{"n_layer": 25, "d_model": 256, "n_head": 12, "n_kv_head": 12, "head_dim": 32, "d_mlp": 1024, "vocab_size": 8192, "activation": "gelu", "norm": "rmsnorm", "norm_place": "pre", "norm_eps": 1e-06, "positions": "alibi", "qk_norm": false, "attn_scale": 0.177, "bias": "all", "tie_embeddings": true, "parallel_block": false, "init": "normal", "init_std_qkv": 0.0219, "init_std_o": 0.00309, "init_std_up": 0.0219, "init_std_down": 0.00309, "init_out_by_depth": true, "optimizer": "adamw", "lr": 0.00171, "beta1": 0.95, "beta2": 0.99, "weight_decay": 0.14, "lr_head": 0.00515, "grad_clip": 0.5, "warmup_steps": 239, "schedule": "wsd", "decay_fraction": 0.563, "decay_shape": "sqrt", "final_lr_fraction": 0.0, "batch_tokens": [65536, 131072, 262144], "seq_len": 128, "doc_mask": false, "train_tokens": 631700000, "steps": 4476, "dataset": "wikipedia_en"}
Each number is 128 + 32 x the weight over its row's rms, rounded and kept within 0 to 255. Layers, rows and columns count from 0. The size above them is the row's rms in percent of the matrix's.

# layer 17 attention query, 384x256, rms 0.0717, rows 240-255, columns 0-127
size [ 97  87  84  96  96  91  90  88  94  90  86  94  88 100  94  89]
[[133  85 109 165 158 162 138  84 122  98 138 157 181 127 121  98 160  75 177 120 190 168 142 129 108 114 147 101 150 104 159 155 158 115  91 109 134 146 213 137  96 144  93 121 148 167 151 157 129 114 158 189 166  77 102 198  87 132 132 101 205  91 119  92  82 171  83 175 101 136 114 107 158  60  83 189 120  85  97 152 128  97 115 111  93 164  73  86  84 123 116 114 215 113 165 136 130 124 106 120 186 149 101 131 118  81  68 149 144 108 117 142 164 144 133 101 163  84 114 151 180 173 176 145 129 119 159 157]
 [122 117 115  91 140 124 108 150 167 151 154 119 114 110 104 117 115 134  98 169 161 124 112 106 151 141  49 137 143 162 127 145 138 158 150 127 115 155 141 139 170 137 102 134 153  72 134  96  89 190 126 152 165 141  74  83 135 172 108 157 141 134 191 133 106  94 222 138 183 133 154 180  61 134 117 135 113 216 100 135  89 126 117 100  68 138 148  83 137 153 110 104 113 138 106  90  92 132 223 178 154 186 112 159 172 140  48 130 102 125 112  93 156 160 103 142 129 135  93  77 183 136 109 103 114 128 109  90]
 [111 149 111 125  94 147 165  94 160 135  82 187 143 136 122 137  92 157 151 118 127 144 183 116 106  80 132 197 141 142 195 133 146 113 118  59 124 130 145 156  92 184 134 110 123 129 145 124 107 146 141 140 147 144 152 162 130  87 141 100 184  99 114 128 116 126 169  90 125 154 121 104 191 168  33 171 120 125 128 131 124 193 135 132 188 179  94 110 111 119 153 109 153 107 128 122 150  87  39 105 160 148 127 195 126  97 136 103 132  80 219  61 178 186 128 133 158 186  84 106 174 103 128 151 192 126 132 103]
 [142 109 113 102 118 128 154 118 126 132  89 173 110 139 121 133  91  95 100 129 127 162 134  96  88  99  61  74 126 127 155 176 132 114  75 168 123 119 131  95 123 150  87 149 111  81 111 101 115 193 146 152  92 168 103  80 138 134 104 120  68  80 126 133 110 170 154 114 135 103 104  95 105 112 121 131 166 134  92 147 119 147 189 166  96 150 111  78 136  92 113 124  84 182  59 113 123 109 153 113  96 157 142  58 124 110 105 136 117 146 175 119 158 117 144 121  93 104  49 187 137 154 160 145  98 106 121 114]
 [141 105 142 140 141 133  79 168 106  87 122 107  93 104 146 126 133 112 103 160 110 138 148 130 125 113  85 110 143 104  90 131 143 122 136 187 149  70 114 114 167  98 148  34  71  97 108 131 149 124 124  89 115 139 144  66 111 130 132 185  99  82 111 132 137  96 142 105 140  81 171 171  75 136 183  92 150 116  92 156 121 119 101 125 124  75 181 113 171 170  92 115  92 176 100 121 100 128 156 126 106  95 180 115 151 138 121 148  63 153 163 208 118 103 100 101 113  79  86  97  38 139 160 142 108 109  99  86]
 [142 175 107  81 126 129 127 133 140 139  65 114 111 119  94  96 150  35  96 130 154 154 121 108 140 134  90 150 118 162 108  90 172 156 112 159  79 126 150 150 167 145 126 139 125 152 119  23 101 183 168 163 139 134  93  63 196 167 136 125  78 155 150 158  83 107 158 156 138 123 129 102 101 103  95 114 127 148 132 102 105 157 134 112 115 153 121  78 103 132 153 127 123 175  93 101 122 158 139  99 106 123 174 168 150 192 123  93 142 178 116 115 166 127 148 101  79 110 112 169 158 101 151  85  87  70 122 132]
 [109 128 119 131 127 145 142 173 130 144 148 181 143 113 120  88 115 163 128 110 190 119 133  94 124 151 119 183 140  90 141  80 120 129  67  98 138 181  96 123 110 153  85 132 140 125 114 102 132 128 133  98 146 145  84 151 100  92 187 155 161 133 186 120 148 117 147 122 121 153 137 106 137 157  62 157 148 153 122 110 107 156  95 134 177 164  82 125 103 108 138  97 174  71 159 120 162 103  95 132 144 180  95 179 119  82 114 150 102  22 159 110 178 170 158  91 169 158 122  57 166 126 136 129 204 112 156 135]
 [126  97  71 147 137 139 115  74 123 166 149 161 123 119 115 101 161 132 126 170 188  86  85 146  73 177 162 111 160 133  84 120 122 148 133 142 126 169 117 158 198 136 138  74 179 110  92 159  83 149 116 104 145  80 147 152  98 131  57 129 106  88 127 134 167 164  85 103  53 123  91 161  93 129 171 126 167  90  77 139 103 167 115 156 148  98  65 150  78 119 128 120 174 167 136 199 155 119 185 158 139 120 125 170 144 106 100 121  79  93 112  58 154 142 122 140 122 158 132 105 165 160 173  84 152 201 127  95]
 [136 141 131 119 108  94  88 177 173 136 129 144 122 118 112  92 153 124 130 130 112 177 129  57 189 113 125 201 180 166 138 115 142 127 144  91 152 118 158 135 105 167 163 123  76 123 137 108 121 135 140 115 155 158 145 145  58 122 166 140 174  97 138  69  81 108 168  79 125 119 142 155 187 168  53 167  98 190 109 102 117 162 197 129 122 195 132 112 121 158 146  99 186 130 129 117 124 134 107 114 160 149 146 206 139 150 106 132 122  83 160  89 174 168 140 122 138 153  86 115 113  68 106 111 192  92 125 118]
 [122 103 137 111 147 168  78  90  42 120  78 106  77 164 106  99 132 134  91 127 113  55 112 212  96  96 128 112 120 117 114  82  91 125 143 166 122 137  86 146 166 108 123 148 215  88 150 141 109 163 127  89 110 121 117 145 219 120 103 127 157 127 133 123 172 165 124 133 144 140  97 115 144 125 220  68 153  67 137 137  98 188 124 135 182  92  90 123 111 140 135 146  95 159 119  88 201 151 185  88  85 157 110  82 113 136 115 139 135 162 148 155 146 163  87 177  77 147 167 126 111 177 160 140  92 128 125  84]
 [ 82 111 165 155 154 155  86  75  97 120 133  68 121 110 138 177 137 133 164 103 112  97 131 223 108 145  95 126  88  74 154 160 109 132 166  95 163  66 121 126 159  74 135 172 194  89  91 158 178 147  74  94 175 135 117 144 117 121 144 130 170  90 182 118 167 137 163 143 117 135  84 163  82  84 164 114 150 122 146 157 105  59 121 139 128 111 118 156 118 141 153 124  98 124 178 140 137 140 160 152 131 137 128  72 110 110 170 110 155 148  94 124  81 101 152 172 125 162 133 129 153 144  96 134 117 168 150 172]
 [166 135 179 145 134 120 135 121 143 114 166 106 115 148 168 125 132 160 122 108  55  81 115 162 101 185 110  89 115 109 109 149 115 150 138 114 132 100  90 132 180  86 108 123  77 102  70 204 134 121 118  67 128 167 149 120  73 150 122 149  88  98  84 119 170  92 122  83 127 156 135 111  85 134 185  93 146 131 165 137 201 111 161 166 117 120 142 176 189 121 101 131 101 141 124 171  93 161 164 190  97 113 139  83 132 167 171 102  96 154 129 117  69  51 152 115  97 165 126 165  66 137 108 131  94 169 135 118]
 [ 69 132 129 117 146 152 138 102 138 124 180 172 143 102 154 120 165 175 159 136 109  78 158 143  97 167 136 125  94  96 182 139 120 106 135 107 157 189 120 146 120 146 145  93 131 107 113 160 148 114  85  95 198 152 161  83  96 124  98 148  78  78 173 203 126  92 124 113 101 116 118 135  59 130 145  91  93 141 108 146 134 116 116 168 124  46 142 139 112 150 103 103 122  73 115 126 148  77 123 125  85 133 131 144 152  54 179 181 154  78 125  96  92 125 132 143 193 169 152  48 149 108  70  78 139 177 130 103]
 [105 107 111 109 138 175 138  59 126 152  66 187 134 168 142 147 114 184 135  94 125  49 157 167  12  98 126 116 101 127 146 150  98  97 153  75 138  97 125 123 155 163 127 136 166 119 104 143 115 163  89 157 160 133 149  87 142 114 108  90 101 107 135 153 180 151 126 143 154 126 117 117 106 143 199 165 149  92 145 158 110 110 106 182 158 108 116 142  98 124 156 136  48 155  91 124 159  76 115 141 114 176  63 126 109  99 115 165 164 118 122  90  79 141 139 195 131 178 129 102 168 140 122 169 138 176  89 114]
 [142 122 116 112 125 103  97 160 128 149  50  93 100 119 101  95 134  77  96 174 145 190 115  53 155 134  70 138 180 126 108 155 161 187 100 156 124 104 139 130 137  90 151 102 125 101 123  93  99 190 136 153  93  94  68 124 140 185 121 148 119 118 111 141 118 118 164 114 136 168 139 132 132 131 156 154 132 116 129 119 161 120 142 140 118 207 125  88 181 154 121 154 128 200  37  89 110 153 180 135 131 120 110 131 164 170  77 107  88 180  96 105 153 149 134 109  81 109 132 177 122 146 156  85 108  62 114 143]
 [120 159 163 114 194  83 121 101 158 122 138 103 145  99 100 138 154 120 153 120  65 139  90 128 147 196 156 157 127 110 124  96  96 165 169  62 103 115 145 147 149 140 127 137 144 133  79 117 129 110 103  93 170 140 119 168  91 156 135 121 127  73 173  91 143 113 104 137 111 117 120  85  65  97 133  82  67 169 168 136 177 114 229 123 121 120 163 167 131 131 109 143 123 131 192 160 138 139 127 140  93 125 139 172 126 150 172 129 162 150  97  75 103  69 157 144 123 196 190 177 130  96  96  69 121 148 157 184]]
# layer 17 attention key, 384x256, rms 0.069, rows 240-255, columns 0-127
size [ 99  81  81  96  95  88  85  92  86  85  83  88  86  93  89  87]
[[ 81  62 156 117 139 132 100 101 104 158 149  82  91 134 145 101 133 117 121 135 100 151 138 104 131 129 134  99  94 193 150  69 151  89 176 174 107 148 110 136  81 112 139 193 149 136 138  91 144 155 135 146  93 124  86 174 137 142 144 167 138  90 115 190 170 140  85  44 111 113  79 139  96 129 121  96 111 181 148 120  96 151 145 125 111 157 139 124 111 161 124 133 113 130  94 118 166 142 205 125  77  99 152 120 130 117 135 185 110  77 152 126 135 108  94 191 106 154 132  58 120 122 204  36 149 101 119 106]
 [133 141 133 112 182 117  94 148 157 177 131 120 140  91  92 142 109 129 121 141  90  96 162  98 158 157 147 133 106 110 133 121 122 132 178 125 115 185 106 114 138 121 111  58 114 103 116 170 134 105 172  58  96 105 128  99 121 101 101 135  79 124 109 124 128 131 143 192 114 187 180 116 159 127 107 173 123 108 170 150  96 142 132 132  98  62 102 130 101 133 130 144 152  52 114 143 213 127  46 126 119  37 114 100  83  83 143 121  63 170 171 146 114  76 113 139 138  76 142 130  88 116 118 108 159 158 114 120]
 [152 120 138 148 105 115  68 160 142 144 151 109 119 146  56 108 152 155 109 123 112 132  90 104 176 195 119  94 127 101 162 127 150 112 178 158 121 109 202 100 119 187 107 154 141 100 163 107 161 138 139  31  92 172 107 148 120 167 117 153  95 171  83 139 142 118 162  92 125 165 175 174 151 156  73 172 182 247 174  84 121 147 108 143 180 146 168 159 139 181 104 171  77 103 115 104 114 132 164 172 121 134 150 102  98 152 128 142 111 118 151 145 140 118  80 131  91  75 106 103 176  89 107  95  98 117  70 181]
 [ 79 144 128  94 133 106 138 160 131 141 108  85 138 138 120 142 153 117 149 182  87 103 176  67  90 203 152 153 116 106 122 126  81 132 191 135 114 134 120 121 129 134  86  67 144 132 129  76 149 182 126 172  95 126 130 118 117 128 153 119  79  69 133 120 116 142 104 162 124 134 175 156 147 131  83 154 116 164 138 147 102 137 126 139 149 102 136 182 106 140 152 134  46 153 139 142 135 173  97  86 145 121 168 168  58 167 188 121  71 141 132 144 119  77 148 139 123  96 113 161 186 154 139 124 139  96 148 176]
 [163 140 187 102 131  79 153 179 141 109 134 143 135  84 151 128 104  69 170  95 123 133 130 106  74 139 170 128 165 140 134 169 107 211 130  72 163 117 152 135 164 154 101 109 117  74  98 109 136  73 140 233 114 124 139 130 131 128 142 100 117 132 121 122 107  98 113 188 159 132 137 131 159  99 110 175 156  75 127 118 145 125 111 185 124 135 107 172 111 130 127  53 143 168 112  93  83 108 112  89 111  84  93 147 196 102 140  70 133 189 107  82 102 147 166 124 128 125 111 182 130  97  86 175 115 155 129 149]
 [ 93 135 139  73 167 185  91 165 133 154 149  77 155 100 117 139 158 160 109 145 139 123 143  95 122 105  67 147 153  95 165 149  98 140 171 142 133 123 134 104 147 137 133 101 122 179  64 132 165 145 107 126 106  98 129 104 139 122 154 132 130  93 142  93 154 167 127 116 128 131 174 127 143 160  97 130  91  99 123 192 138  97 168 173  90 127 120 132 101 140 116 124  84  97 106 110 119  89  75 123 110 122 137 157 113 166 169 150 110 109 105 115 115  93 116 139 173 128 201 151 156 119 189 113 166 117 126 137]
 [ 72 142 116 180 162 112 128 111 154 119 156 127  88 141  93 115 108 167 100 131  99  79 137 134 203 139 110 162 119  60 186  88 121  86 111 151 125  93 158 131 132 164 119 142 104 176 205 145 154 110 141  42 148 156  95 176 189  93  84 102  86 118 131 125 171 167 132 140  74 177 132 146 140 147 135 114 132 177 154  83 102 133 149 101 162 135 134 127 144 146  98 182 150  69 167 152 117 147 110 143 137 110 143  92 129 132 122  94 113 119 137 116 154  98 149 150  91 139 166  92  76 108 111 121  92 134  88 103]
 [113 161 128  88 156  86 123 128 122 167 155 100 104 123 122 171 110  88 146 100 113 194  86 156 148 106 138 146  94 161 108 159 133  56 119 166 158 124 134 131 102  77 128 138 151 113 174  89 131 107 129 137 161 147 109 156 129 128  75 180 181 152  80 148 129  85 107 140 108 146  64 183  80  61 157 146  75 155 189  53  82 141 157  93  77 130  97 106 108 116 133 158 123 105 190  69 210 149 154 121 114 151 158 112 157  62 156 138 191 164 175 114 159 131  87 140 151 129 194  83 104 182 141 149 126 165  85 119]
 [157 128 148 153 153 159  37 137 109 135 187 149 151  71 109 120 143 126  70 103 150 117 159  82 174 165 129 145 115 124 147 138 124 108 180  90 135 177 186 138 163 126  98 133 125 132 136 123 134 116 143  93  93 108 136 160 137 153 138 153 134 187 104 136 133 110 135 146 127 182 185 151 142 127  48 167 119 179 143 106 114 117 126 168 150 112  98 130  96 155  80 118 128  76 113 128 144 120  70 132  86 106 128 113 106 127 130 127 115 106 162 140 133 124  54  94 129  72 135 131 108 121  70  89 117 117  90 138]
 [115 130  79 113 122 102 130 148 106  68 177  85 108 122 111 157  81 114 139 157 122 125  73 136 126 117 159 147 107 120 118 174  85 121  89 168 130 146  77 172 110 141 174 111 189  75 133 146 123 151 137 134  90 145 128  80 129 161 140 126 144 121 136 133  82 135 146 164 139 165 150 147 143 126 170 143 155  83 107 163  75 146  72 177 137 149 163 126 141 111 145 131 127 159 127  94 177 135 121 206 190 163 145 129  89 153 129 115 210 196 133  92 114 129 112 159 179 161 137 183 144 179 124  86 174 211 122 118]
 [127 108 133 160 142 124 157 107 104  98 117 145 121 140 135  84 126  76 163 162  99 153 135 121 155 140 120 163  79 152 122 179 159 104 125 142  81 142 102 168 111 104 239  98 145 112 149 125  39 125 148 110  28 142 120 138 118 125 137 116  90  89 143  94  67 146 184 180 141  99 111 122 132 121 158 108 152 144  87 125 133 124 143 103 111  67 115 104 117  92 120 199 221 143 169 165 108 154 151 136 123 136  77 139 152 106  28 113 167 102 154 140 140 119 143  78 121 133 164 124  90 174 145 154 141 135 135 133]
 [ 89 133 120 130 132 118 139 136 117 121  68 196 173 175 161 118 111 133 169 138  97 163 166 154 105 105 145 147 137 143 101 148 112  87  80  93 134 130  92 139  96  93 168  89 150 135 132  93  93 107 138 182 169 175 114 130 126  62 103 128 110 143 154 131  61 113 134 149 163 118 105 111 172 116 148 108  64  94 111  94 153 174 154  56 141 123  92 161 130 117 152 145 148 163 156 119  83 153  78  99 151 128 130 139 150  80 164  94 138 140 126 110 144 141 154  95 148 177 123 126 165 148 110 157  93 153 186 146]
 [211 138 177 154 144  53 141 159 165 181  94 125  95 163 141 140 154 108 147  56 159 126 133 153 187 152 152 121  87  81 163 132 104 147 144 116 121 112 174  74 130 157 115 154  53 117 165 105 128 134 150  82 173 108 166 135 158  90 103  76  79 104  78 114 108  73 187 158 153 137 126 196 151 107 151 125 138 144 150  73 162 142 149 107 138 115  91 125 137 166 159  90 119  89 175 142 127 157 139  82 103 131 101 165 125 122  64  94 151 197 154 193 160 163 132 147 105  84  90 141 113 142 139 173  40 110  88 177]
 [162 102 108 141  91  91 175 148 160 215  67 131  96 175  65 116 140 108 154 130 151 128 107 142 107 174 172  90 131 115  85 156 138  99 138 188 101 121 155  85 163 125 130  96 149  90 139 113  73 139 130  91 124 107 109  54  96 177 138 159 116 133  99 142 118  83 110 140 158 121 169 171 132 113 100 151 197 194 137  84 107 139 104 119 156 103 137 208 153 153 148 130  86 154 105  98 147 178 130 165 131 158 135 103  66 192  97  98 109 182 147 187 133 135 156 144 114  93 105 113 222 142 130 129 101 148  98 156]
 [111  55 159 103 166 134 103 205 142 143 194  84 155  99 144 125 169 146 164 194  96 123 107 121 101 100 142 130 143 144 109 121 113 117 155 153 201 133 102 134 170 133 148  87 199 153 102 135 183 117 140 166 143 145 140 147 103 156 110 194 207 128 126 129 144 179  78 135 115 115 157 120 124 101 101 130  59 141 133 173 124 121 124 149 124 116 150 166  79 120  68 113  99 153 151  89 151 149  54 136  56 108 153 145 115 142 167 161  69 113 110  72  92 113 111 127 150 148 174 145 147 144 111  84 176 146 124 136]
 [108 134 121 155 135 215  77 113  71 182  71 154 140 119 144 137 134 129 136 148 148 172 185 142 142  70  59 158  51 136 137 155  74  99  95 125 122 160  82 156 124 111 204 119 116 172 111 120 100 141 144 114 103 113 159 164 123 102 132 129 117  79 155 131 120 133 194  99 176 101 145 128 152 147 141  74  84  81  91 162 128 116 191  89  92  96  49  82 137 123 134 149 130 129 129 164 123 142 112 134  99 173 102 164 108 111 125 142 219  94 149 161 164 103  78  82 142 127 170 134 119 199 189 151 122  86 156  95]]
# layer 17 attention value, 384x256, rms 0.0568, rows 224-234, columns 0-127
size [ 76  87  80  83  79  88  88  84  96  85  78]
[[ 69 131 136 113 160 119 116 147 134  37 132 169  95  92 130 120 131 173  86  92  87 105  99 118 176 108  97 123 147  92 168  84  69 119 119 145  76 138 133 113 116 180 135 130 205 129 149 125 117 124 124 129 105 100 172 159 159  25 154 129 116 102 172  78  53 139  80  66  85 144 148 143 110 170  94 149 131 113 103 127 114 168  82 135  87 133 153 127 180 140 141 136 170 129  96 120 114 108  95 103 115 133  91 114 117 128  78 106 124  53  56 123 136 112 117 145 124 111 188 128 143 140 157 183 175  97 128  98]
 [105 109 176 135  78 103 178 117  96 117 141 133  39 152  99  86 143 182  88 101 164 170  92 177 179  89 111 117 163 158 118 103 125 119 144 160  76 186  89 126 147 151 145 141 155 139 146 123 118 163 122 139 160 177 122 146 102  94  95 136 103 232 137 149 140 149  61  90 108 107 134 136 187 172 106 134 144 137 144 153 101 173 171 134 135 139  87 109 106 107  97 124 136  91 134  75 142 181 160 123 133  95 130 101 134 145 177  93 137  78 163 117  86 119 123  74  98 136 151 174 115  10 118  67 164 120 133 166]
 [122  84 105  85 163 101 147 129 126 118 160 141  91 118 171 107 195 162  70 130 127 126 139 200  77 112  76  95 179 137 142 172 132 135 158  91 105  98 138 114 129 158 122 166  96 127 121 123 111  87  77 100 111 126 169 125 163 121 101 127 117  86  76  95 150 122 223 138 116 109  95 193 119 167 126 166 167 144 141 175 150 146 148 104 105 140  86 135  91 174 134  89 112 129 154  57 116 165 133  86  98  89 150  19 157 110 154 172 134  75 156 129 109 103 121  92 117 175 145 190 109 154  80 146 134 163 125 117]
 [150 154 118  78  81 143 128 118 143 194 170  44 160 120 111 121  92 120  92  89 160 101 115 145 135 153 148 144 157 161 127 133 121 113 150  90 147 133 116 103  96 123  79 147 119 127 109 159 160  97 140 176 119 217  84 123 136 164 118  93  81 120 177 106 132 103 211 173 107 158 124  96 133 136 159 133  86 116 101 125 159 102  78 128 149 106 118 123  76 123 175  68  98  84 164 173 145  87 109 105 150 195 108 114 107 100  92 140 158 122 143 106 100 173 203 127 175  93 109 117 107  85 141 218 157 142 124 123]
 [137 158  53 126 143 157 151 119 162  76 124 124 149  82 126 117  74 130 115 107 136  84 159 188 159 111  76 148 163 156 146 228  68 139 144 128  83 140 166 111 135 159 129 174 144 175 100 171 136 144 109  96 142  67 129  80 161 138 163 112 108 135 102  69 101 155 152  75 139 157 154 125 117  47 177 154 128  95  70 129 131  64 175 154 119 160 116  90 129 135 129 111 126 115 168 189  92  72  99 134 174 156 180 128 133 161 112  95  82 131 145  97 102 117 173 149 127 105 164 145 146 160 187 161 119 117 133  91]
 [179 161 119 126 146 141 158 134 158 124 101  88  80 158  82 171 108  90 131 169 140 132 123  72  95 135 179 105 151 140 166  98 121  94 175 113 164 161 103 118 228  96 158  88 106 112 143 118 103 206 143 110 134 170 119  60 103 139  93 117 142 114 157 103 164  91  97 127  96 108  84 108  68 109  88 105 150 156  93 120 125 108 120 125 176 103 149 114 109  81 110 217 114  99 115 122 136 141 109 123 105 137 133  66 165 133 110  99 148 135  25 107 160 164 129 103 126 194 156 120 144 146 102 128 183 139 119 125]
 [105 105 128  85 112  90 169 120 128 156 113  96 107 153 114 130 143 132  68 123 216  94  84 184 137 117 170 165 118 131 129 139 151 154 147 114 167 157 100 126 101 182 114 139 178 118 133 149 132 163  39  60 141 134  93 130  99 122 163 120 111 157 169 190 165 127 170 141 107 156 151 138 138  70 117 134  82 187 112 175 147 165  81 120 101 157 130 130 133 115 134 159 129  74 133  74  89 164 105 130 140 152 122  74  98 101 121 158 131 110  79 118 101 151 185 141 105 137 112 121 155 108 153  43 157 147 136  97]
 [164 185  93 126 161 134 116 123 143 127 153  87 150 140 126  96 116 129 139 131 116 182 123 118 114 161  97 177  56 183 101 159 136 124 132 115 156 130 105 176 104 132 175 160 166 139 106 177 189 135 151 119 155 169 125 115 109 137 192  91 170 111 149  78 124  83 125  67 180  94 120 111 120  69 154 135 104 125 124 113 105  61 136 161 138 133 127 111 128  96 157 138 102 122 150 107 159 136  70 142 135  91 179 115 119  90 157 124 107 149 100 149 114 123  94  73 196 113 111 122 122 152 133 155 121 166 128 124]
 [137 140  96 167 123 122 156 129 141 189 119 101 142 118  49 113  95  61 161 146 146 156 113 110 104 116 106 107 138 121 126 130 179 116 140 106  80 145 124 127 136 149 167 108 192  94 140 128  44 126 154 108 136 166 107 107 125  89 116 109 175 148 135  95 145 161 109 182  95 109 114  78 149 169 125 130 112 213 124  87 124 111 136 136 140 104  81 104 117  68  89 122 193 126 162 135 159 102 128 110 104 136 128 100 108 103 100 104 120  81 174 108  90 124 209 101 149 104 110 206 150 127 234 123 179 102 132 143]
 [122 215 114 111  88 162 162 128 102 170 103  95 177 138 104 142 127 136 137 131 132 149  81 138 140 111 199 151 140 161 110 163 170 107  88 103 147 211 152 101  91 126 126 167 183  90 110 113  75 140 168 182 183 210  44 102  77 113 135 114  92 136 123 158 118 167 118 162  92 127 121 172 153 106 110 152  95 150 151 171 119 168  81 118  93 125  63 138 112 146 127 110 120 167 206 110 111 149 120 113  99 162 202 126  69 135 150 146 116 112 147 136 103 150 158  96 151 139  91 171 108  63 155 111 152 157 135 121]
 [ 89  92 123 114 131 160 170 132 126  96 163 118 102 112 124 151 151 168 102  96  41  65 185 108 121 126 190  94 136 158 134 116 103 120 126 106 117 161 149 180 128 138 131 171  97 183 124 103 189 113 129 154 139 148 147 150 100 143  98 181 113  74 125 118 116 131  92 169  99 140 147 113 108  74  59 139 122 135 121 145  69 182 122 151 125 117 120 148 142 121 185  74 123  99 160 155 109  81 192 134 155 149 126 153 120 160 171 153  96 154 125  74 122 119 178 148 121 113 123 117  99 162  82 148  90  86 136 138]]
# layer 17 attention output (transposed), 384x256, rms 0.0601, rows 224-234, columns 0-127
size [ 72  85  80  81  75  85  81  83  97  85  72]
[[ 92 129 176 106 127 126 109  52  73 121 113 157  97 106 107 143 122 105 153 133 159 122  96  89 146 139 152  87 124 115  86 147 168 139 144  74 177  96 159 133 137 154 141 167 132 137 115 169 115 130 178 107 193 175 164 140  53 131 148 172 139  64 131 120  92 172 135 138 136 119 106 148  91 187 103 120 141 178 116 145 146  91  88 191 186 108 125 160  87 102 119 126 130 142 150 135  97 165 103 117 131 158 123 199  87 138 135  68 114  85 121 127 156 155 156 200 188 145 131 125 112 112  96 118 137 139 156 113]
 [152 167 138 110 152  74  87 158 139 150 128 155 168 160 122 101  65  99 102 132 151 108 114 165 125 103  66 139 157 126 117 165 122 176 122 146 116 132 172 141 121 123 142 141 140 147 127 142 133 155 128  55 100 106  93 129 159 142 110 162 136 115 105  86  87 113 132 105  82 118 112 144 137 112  73 138 111 159 123 122 148 112 163 100 163 167 127  96 144 102  72 145  84 123 175 102 140 146  94 150 141 177  84  89 141 171 103 167 123  80 155 230 163 180 117 128 113 120 113 186 102 139 217 140 151  83  96  46]
 [137 163 139 117  72  88 108 113 126 100  79 153  96 110  87 149  81 115 134 144 134 142 124 117 100 122 114  82 134 153  59 112 142 151 117 148 101 152 131 151 106 179 177 138  99  83 109  94 128 151 125 109 133 143 117 121 105  92 137 123 166 174 167  87  52 140 109 102  89 123 132 173 121  86  52 101 146 132  91 143 135  80 132 144 122 172 196 151  89  93 136 100 113 106  90 113 146 159 146 147 109 158 105  93 121 175  59  69  95 128 152 119 116  81 128 140 127 121  95 120 138  96  92 147 123  97 115 116]
 [122  76 179 123 101 136 149 144 157  75 130 163 140  74 151 161  76 137 186 143 116 152 180 103  97 102 161 144 160 137 124 103 102 106  99  99 145 124 113 148 139  84 186 107 106 143 154 134 103  65 147 144 119 152 132 162 110 102 101 124 154 149 183 141 152 155  72 205 117 127 167 152 183 168 108 100 103 158 115 122  81 160 139 131  60 154 117 172 154 133 118 179 164  98  72 120 144 134  95 111 153 107 139 188 102 117 209 231 110 132 116 141 197  83 148 134 149 162 103 136 138 116 108 151 163 120 211 183]
 [132 134 163 100 175 114 112 139 102 135 108 168  76 148 167  75 143 154 146 204 158 149 157 141 144 113 173 144 124  70 142 130 186 127 110  85 162 140  75 138 106 154 140 156 116 113 173 144 145 125 152 139 156 116 153 122 131  97 121 115 150 115 144 129  93 151 119 154 139  60  88 145  87 183  91  85 161 164 128 149 133 132 102 105 113 130 168 158 142 216 160 173 114 108 135  70 194 208 136 134 119 120 125 137  95 137 146 104 133 107 109 201 123 145  65 152 168  98 178 129 158 150 114  98 136 201 132 126]
 [ 98 146 133 136 109  82 136 133 103 144 160 128 149 140 172 134 164 159 108 176  94 119  91 150 148 141  99 200 112 150 139 143 136 126 109  70  91 105 106 120  90 144 125 164 117 118 143 166 136 137 146  76 143 118 152 108 112 114 151 113 123 102 180 157 163  66 110  81 142 130  93 111  85 106 107 153 144  89 160 125  99 142  94  81 212 174 116 139 135 147 185 128 100 198 194 119 126  94 100 130 143 136 138 169 169 168 119 130 139 104 132 116 101 101 110 109 129 106  92  71  40 114 107 126 139 169 244 110]
 [108 149 144 135  98 117 157 152 168  74 134 198 158  86  70 173 146 138 129 103  34 123 136 118  59 101 140 156 129 114  93 150 129 127 125 162  29  92 156 106 147 165 175 112  72 142 119 126  92 155 135 111  65 168 100 158  90  68  97 137 116 151 115 147 165 120  90 135 143  58 156 134 113 169 127 105 102 174 130 130 138 160 106 136 145 122 101 154  83 110  62 139 163 135 103  89 171  52  94 145 100 156  81 179  86 140  92 135 124  87 167 135 121 142 117 114 115 111 138 138 106 106 143 140 161 106 188 207]
 [130  87 134 130 116  66 147 148  85 135 152  97 161 105 221 138 126 181 100 139 169 133 141 106 200 188 141 169 119 140 188 125 170 138 153  73 150 117 107 120 123 117 155  96 162 158 157 112 131 102 152 118 133 127 148 137 156  82  93  83 184 121 221  92 124  96 100 188 145 158 107 128 182 179 191  97 138  98  44 147 135 141 130 103 141 117 127  74 146 169 164 188  87 119 183  75 106 159 106 112 129  63 142 115 134 132 153 116 144 150 147 143  86 130 128  99  70 113  97  98 110 143 120 101 139 139  65 165]
 [130 106 121 110 136 134 181 192  98  52 174 117 107  82 165 109 171 214  72 183 127 124 161 110 149 135 127 182 150 136 142 139 148 104  84  77 132 102  88 115 145 138  67 160  71 106 132 110  97 114  91 136 127 136 124 130 147 105 150 163 127  95 133 132  95 127  88  87 123 108 206  99 155 140 132 101 131 142 105 184 128 136 151 131 152 146 109 117 149  88 111 141 127 176 147  98 159 110  91  93 106  86 105 130 173 126 133  72 113 145 140 176 140 133  54  88 124 157 123 118 112 104 180 123 150 129 232 134]
 [122 119 153 163 129 130 134 211 148  56 154 118  93 122 190 157 126 109 133 129  86  92 171 114 136 132 124 128 174 122 102 106 149  75 159 174 112 119 147 105 112 206  91  83 134 118 130 163 133 132 132  97  51 131 122 160 166  89 113 113  70 129 116 136 124 138 121 142 160  85 140 106 144 145 146 106 128 132 181 150  98 116 145 153 110 105 152 155 128 151  31 152 119 107 111 123 101 138 113 133 102 114  78 109 118 133 123 146 108 138 129 166 180  59 126  99 127 113 121 129 138 148 155 130 165 148 223 148]
 [ 91 159 160 134  59 127  87 114 144 119 128 110 131  78 118 144 114 115 163 114 103  92 154 167 107 149 113 133 100 121  78 102 131 158 122 197 170 148 136 156  82 131 175 116 149 109 126 130 107  73 141 113 124 152 144 172  76  87 115 142 157 188 143 139  97 124 144 152 141 128  86  81 159  84 166 109 126 100 154 110 143 120 114 143  79  95 149 172  82 120  89 108 162 104  88  64 129  91  98 165 122 214 135 166  99 108 153 199 128 101 117  94 195 147 180 171 160 123  95 157 137 110 111 157 137 158 187 105]]